Weights of a small GPT-style language model, trained from scratch on English Wikipedia.
Architecture: untied embeddings, local attention windows.
Each number is 128 + 32 x the weight over the matrix's rms, rounded and kept within 0 to 255. Layers, rows and columns count from 0.

# layer 6 MLP down (transposed), 2304x576, rms 0.0468, rows 793-814, columns 0-71
[[151 131 118  83 105  87 162 101  99 110  54 116 111 133  53 117 168 116 136 135 101 198 137 107 124  29 144 145 157 161 137 129 111 131 151  76 113 104  77  65 157 160  73 175 113 121 157  72 183 106 125  82 151 144 130  84 175 110 119 131 141 118 149 150 103 116  61 108  85 152 163 149]
 [143 117 151 110 133 168 169 147  76  75 151 137 176 173 173 143  97 149 142 134 150 137 182 102 109  83 144  79 124 105 125 127 116  87 142 124  94 193 112  81 124  65 100 141 121 118 169  87 157 115 178 108 116 142 159 156 122 157  87 105 157 139 114  97 226 220 134  79  97 106 201 130]
 [143 141 138 160 126  95 148 153 145 151 151 124 169 149 100  46 139 148 147 155 133 108 145 116 112 144 146 112 130 114 134 115 119 119 117 192 158 131 153 126 124 118 148 110 142 114 194 116 114 127 121 133 123 114 136  60 144 153 123 126 180 141  60 120 100 137 130 112 108  89  98 139]
 [108 116  77 173 170  99  62 111 189 162 114 115  83 123 146 148 114  35  85 131 171 127 137 185 149 119 160 151 115 165  84 172 156  90 162 138 130  89 138 154 133  65  49 135 103 124 132  72 130 143  98  93  95 153  65  85  97 115 129  76 104  78 185 130 144 123  84 141 129 124  62 127]
 [127 159 139 130 109 106  45 155 113 147 116 181  95 169 113  74 111 141 122 156 163 161 203 111 174  67  61 115 115 131  68 150 227  90 104 135 133 129 129 110 142 109 151 109 102 119 170 149 123 142 134 116 114 157  62 181  82 201 122 104 169 105 166 102  73 137 141 179 162 179  87 148]
 [134 147 122 148  88 124 126 136 124 100 112  94  96 113  85 132 141 112 134 139 144 158 139 147 151 170 113 159 166 144 108 174 144 137 133  89  90 152 106  89 137 127  89  96 159 147 142 112 120 167 103 135 115 137 135 118 151  99 103 142 136 107 151  58 151  96 118 123 132 110  97 141]
 [137 137 176 122 127 136 114 113 171 199 142 102 149  87  89  91 108 103 124 138 132 114 106 107 103 139 167 106  94 134 111 141 106  84 107 133 144  93 157 130  47 103 109  92 165  96 175 177  94 116 157 135 208 112 168  67  88 156 106 145 179 113 107 118 145 154 132 150 138 135 135 152]
 [139 115 111  89 119 162 172  74 127 126  98 139  90 143 186 118 152 136 126 145 148 105 146 154  95 134  45 133 102 178 180 162 178 121 152 116  90 122  96 164  83  70 151  84 137 133 159 142 112 110 159  88 146 154  92 118 152 140 121 101 116 100  71 163 188 103  65 138 134 116 123 171]
 [126  84 168 166 130 107 119 166 109 113 126 125 102  99 116 125  88 205 120 176 129 154 130 114 104 125 126 125  91 118 181 128 111 108 158 126 107 117 105 105 127  98 133 130 140 103 137 152 144 168 112 149 115 120 112 111 121 104 136 108 129 178  91 136  98 156 152 120 104 125 151  88]
 [122 165  82  72 126 130  92  89 164  91 103 144  88 155  99 167 177 134 101 188 103 131 126 109 118  94 124  93 182 158 174 166 166 123 136 173 118 139 115  99 115  57 119 145  95 108 124 163  65 118 147 171 206 149  96  82 101  97 138 119 149 144 134 109 149 133  81 136 115 125  87 121]
 [ 99 121 115  97  92 121  89 106 121 169 181 157 102 145 116 164 175 109 166 115 116  80 125  59 111 121 129  94 164 122  30  77 143 117 148 155 132  85 139  83 153  82 123 100 127  87 138 124  91 111 151 139 111 108 135 100 148 152  73 114 133 182 113 116  66 145 135 181 158 122 129 109]
 [141 113 188 176 149 147 156  92 111 154 124 196 143 161 126 126 183 153  93 174 119 108  72 111 128 195 128 166  88 138 146 150 127 144 153 105 109 109 134 200  89 208 143 194 175 139 130 134 209  97 116 114 122 171 115 172 119 146 161  99 155 108  84 128 119 155 103 128 131  36 228 127]
 [147 109 180 135  97 100 147 132 134 149 136 165 151 102 147 132  90 160 146 136 113 139 121 144 101 116 115  91 117 150 126 134  95  91 135 144 145 121 155 209 133 130 117  88  99 131 181  98 100  28  83 202 119 120 148 132 125 106 149  90 119 137 141 109 136  77 115 128 120 161 152 150]
 [141 132 135 125 140 149 143 126 126 132 107 120 125 132 108 152 131 122 139 125 121 121 113 135 126 142 125 102 120 118 150 133 115 122 116 122 157 145 130 117 130 145 130 124 115 130 123 130 150 143 121 132 132 119 151 137 122 126 121 132 137 122 118 107 146 137 127 120 124 124 136 109]
 [ 88 100 100 128 106 100 111 146 169  82  93 167 161 150 132 125 153 122 178 106  97 126 118 157  75 118 114 158 139 120 107 105 117 178  84 161 112 167 123 131 125 109 132 146 122 137  80 123 143 137 110 107 121 117 118 124 185 121 104 128 186  71 151 185 114 118 126 177 149 106  90 139]
 [181  82 132 189 141 134 106  74 136 131 183  93 160 168 121 111 111 145 195 185 114 136 143 166  43 128 116 147 121 176 154 153 159 168  90 159 144 113  57  94 119 114 170  95  66 117 165 149 142  95 133 164 139 101 174 182 140 110 109 170 157  98 142 190 104  81 108 110 176  82 132 126]
 [ 76  49 115  95 117 123 156 148 157 152 131  61 166 213 155  98 119  80 116 114 127 110 131 114 130 104 158 107  81 121 175  86 147 167 141 168 110 106 134 149 149  84 140 119 123 119  99 202 101 162 183  91 132 116 125 154 113  86 125  98 192 140 119 129  88 143 109  67 119  90  92 156]
 [148 161 154 143 167 184 123 130 181 122 150 147 149 127 108 142 143  88 141 131  90 181 138 154  96  71 176 101 135 100 144  93 131 135 111 127 137 165  88 179 181  91 128 162 159  97 135 139 112 109 102 117 101  98 145  61  81 157  98 132 144 135 135 117  87 115 111 104 146 160  94 100]
 [ 95 156  56  79  51 123 122  48  89 130 154 166  99 139 129 125 133  49 157 179 100 108 128 136 136 146 142  96  45 149 115 100 106 107 159 112 131 132 109 183  58 134  56 140 109 127 133 116 136 157 150 115  93 124 111  92 132  96 113 157  96 156 112 141 150 146 123 137 183 146  96 145]
 [163  91  83 105 167  22 125 153 108 100 102 105 121 116 144  78 132 123 116 164 105 114 120 170  65 167  91  64 204 174 110 202 141 135  99 171 158 145  44  83 180 151 146 138 139 149  76 179 105 136 118 122 154 211 178  78 114  98 157 129 178 136  76  98 187 114 116 156 136 121 146 129]
 [122 120 109  87 137  91 126 154 115 113 126  73 108  99 176 161 126 170 139 102  99 106  97 145 159 129 146 131 172 105  97  97  98 187 188 126 163  74 130 133 101 160 126 134 159 144  90 193 109 116 115 122 105 135 161 194 112 148 149 139 146 174  75 113 102 143 135 146 164 124 122 160]
 [107 126 148 120 168 153 107 113  83 153 185 109 165  76 142 138 156 138 100 150 137  53  90  92 130 132 136 174 143 103  86 139 144 195 105 143  91 119  36 120  81  65 168 110  74 155 102 147  96 132 151 116  93 159 153 126 150 120 118 118 124 103 105 172 165  61 118  46  80 186 158 143]]
# layer 6 MLP up, 2304x576, rms 0.0516, rows 794-815, columns 0-71
[[ 63 211 148 160 142 153 120 170 150 151  92  45 167 105 125 179 123 121 123 136 123 134 106 128 153 152  89 141 156  83 113 106 123  55 138 120 119 207  92  96 160 110 133 145  98 138 136 255 153  74 123 192  97 105  95  61 221 185 124 140 151  91 179  56 169 146 163 122 152 129 117 114]
 [164  99 151  86 146  74 146 101 122 175 140 180  96 116 142 173  42 127  89 158 111 154 131 122  85  78 134 172  91  72 158 118 135  96 145  75  99  78 164 147  98 128 103 145 135 160 134 170 128 224 143  84 149 133 148 119 179 146 140 125 156 138 157 122 172 162 138 131 112 127 119 106]
 [162 138 173 160 127 106 155 143 107 191 132  74 102 122 112 156 148  79  81 146 168 173 114 168 160  88 132 152  73 168 133 140 153 108 126 149 157 133 156 117 147 104 112 144 106 137  86 197 147 151 135 150 137 142 143 111 138 158  98 129  94 114 169  73 103 113  99 129 106  93 164 109]
 [ 52 117  58 127 174  99 102 119 146 154 127 141 190  84 111 141 122 102 112 189 125 124  50 117 187 131 111 124 156 205 164  77 168 155  99 158 116 130  93 104 154 120 214  96 138 175 136 113  76 126 120 175 167 161 169 122 123 107  97 189 168 187  99  93 162 153 155  99 107 130 143  88]
 [128 148 135  86 204 149 115  90 168 133 165 123 131 115 130 113  96 124 123 137 109 130 124  86  76  84 128  82 118 152 175 100  99 101 149 137 118 172 170 157  84  76 159 156  89 153 136 153 139  94 138 142 115 117 135 114 134 160 119  81 157 157 150 165  87 168 138 139 114 115 123 105]
 [128 187 108 136 126 159 116 146 100 102 136 125  87 182 120  90  70  99 138 154 144  82 100 111 135 151 137 134 118 113 135  61 126 173 110 154 102 196  77  62 139 130 130 127  97 141 126 176 195  96 110  80  97 109 193  99 150 121 114 106 185 120  84  96 157 164 181 103 148 190 124 121]
 [147 193 147 177 131 177 126  98  88 144  88 121 143 181 143 116 117 129  73 163 146 115 158 138 123 166 151 126 136 146  79 147 127 171 138 123 122 102 111 161 120 155 107 178 160 154 120 121 114  89 143 186 137 147 143  79 137 134  94 107 108 133  80 125 100 100 136  81 150 129 112 113]
 [120 175 171 134 123 158 128 120 101 158 159  96 134  92  99 169 119   0 160 109 152 187 116 124 154 143 177  90 118 153  89 158 151 178  71 105 110 133 124 169 126 149 126 169 101 168  80  69 117 120 116 105 174 141 112 150  96 171 108 132 161 147 190 165 145 148  77  68 123 137 107  98]
 [128  81 144 100 135 182  86 129 151 157 140  78 118 132 121 186 153  93 148  62 148 156 146 116 125 129 131  95 139 103 164  85 109  90 124 138 136 119 161 129 152 179 112 134 115 111  94 179 157 134 153 116 121 137  87 120 171 133 131 115  99  74 163 158 101 129 163 139 114  78 115 103]
 [115 151 146 107 186  74 131 122  79 164 138  97 145 142  87 152  92  67  64 102 146  92  99  88 119 177 172  83 114 148 137 100 134 111 100 108 123 152 108 173 108 133 136 136 123 159 149 105 114 126 117 140 123 204 127 100  97 121 129 125 198  67 114 156 138  61 113 141 197 140 103 125]
 [165 117  95  99 149 170 149  97  69  99 155 123 123 112 149 178 113  99 131 137 227  71 106 114 111 133  93  98  91 114 158  70 123 120 167 110 149 106 114 159  74 156 222  86 146  66  71 160 162 165 132 101 162 146  85  94  99  88 128 170 139 141 158  94 127 136 131 127 123  87 187  74]
 [183 151 122 124 158 125 117 152 204  66 151 126 140 160 144 105 158 105 135 136  76 151 141 165 130 103 134 113 109 107 171  84 137 132 145 137 104 147 120  61 217 131 157 159 105 132 140 141 142 115 183 103  85 172 144 131  79 156 113 165 167 129 111  99 132 124 101  94 108 101 158 115]
 [144  86 127 137 196 214 125 151  60 110  68 133 146 140  41 172 117  26 131 208 177  81  86 223 113 159 107  42 133 147 118 182  98  53  30  17 222 172 191 179  41 124 185 103  96 130 101 168 188 111 130 195 217  63 186 201 232 137  77 209  24 114 110  45 152  95  57 111 118 153  99  86]
 [122  89 162 126 166 165 131 126  98 116 124  93 165 161 137 192 105 136 146 127  60 178 114 124 182 102 168 131  99 153 166 142 138 154  97 102 129  86 135 126 134 144 131 155 150 150 130 169 114 127 140 140  81 119 148 136 122  79  74 106 107 126 124 150 165 146 134 135 136  73 109 114]
 [125 135 154 146 144 141 107 138 177  44 123 138 134 167 101 177 115 125 124  76  68 142 119 158 196 108 134  93 169 173 155 166 148 117 122  96 160 142 105 139 142 140  87  71 107 132 131 122 188  90 169 131 237 154  95 139 136 142 104 144 149  99 125 206  97 103  92  89 132 104 106 123]
 [145 154 126 108 120 137 137 139 146 145 129 103  93 108  73 145  97 147 172 104 160 114 138 137 123 145 136 104 110 170 151 116 114 145 111 115 120 139 130 129 125 175  96 113 101 108 101 170 102 132 154 148  92 132 132 161 119 119 107  96  93 147 136 149 150 124 166 147 169 147 135 103]
 [149 146 235 120 140 176 132 114 168 111  85  98 166 126 116 143 160 112 118  93 143  84 174 117 173 103 103 168 116 174 187 145 136 123 129 124 142 123 151 108 145 131 126  98 166 175 112 113 168 142 138  51 100 142 172  69 141 111 126 103 124 165 127 134 192 169 160  98  94 165 147 167]
 [159 156 151 201 147 155 181  81 122  98 135  94 111 183 101 162 138 127 149 166 134 128 103 174 168 148 143 126 139 116 128 126 118  83  82 154 142 119 117 110  84 143 146 104 143 154  84 157 152 171 109 137  62  80 158 148 122 123 116 103 158 159 189 156 144 136 166 124  68 129 180 154]
 [175 154 171  49 216 107  99 122  93 139 129 131 168 134 110 148 130 124 119 165 142 125 142 179 145 160 167 149  83 123  99 107 137 124  85 143 109 128 123 133 127 117 143 169 110 123 132 107 132  82 116  64 159 136 204 107  74 103  92  70 145 128 123 165 131 166 122 140 133 117 149 118]
 [189  68 145 218 121  84 173 113 175 116 127 137 138 231 124 124 171 118 111 158 138 159  78 105 110  68 197 157 186 144 221 156 151  95 107 150  97  73  64  80 119 131 137  74  94 105 154  75  81 122 127 124 165  95 110 132  93 116 149 130 132  75 146 120 146 153 138 116 148 128  91 112]
 [ 95  86 112 125  99 124 138  87  82  97  96 103 111 113  87 106 161 142 137 188 132  74 106 175  85 136 143 101 174 144 206 100 126 234 167 148 117 166 108  72  81 126 166  91 117 117 123  88 146 117 149 170 105 126 134  99 148  98  87 185 119 109 143 199 116 112  90  69 124 135  57  85]
 [ 85 163 167  17 150  87 185 125 136 161  92 104 124 126  69 119 114 128 123 120 184  66  63  92 110  70  98 188 130 125 113 144 120  59 105 151 178 107 102 129 187 176 134 121 129  94 130 229  86 107 188 101  97 121 167  61 138 186 135 114 145 162  89  91  85  92 142 143 111 174 157 109]]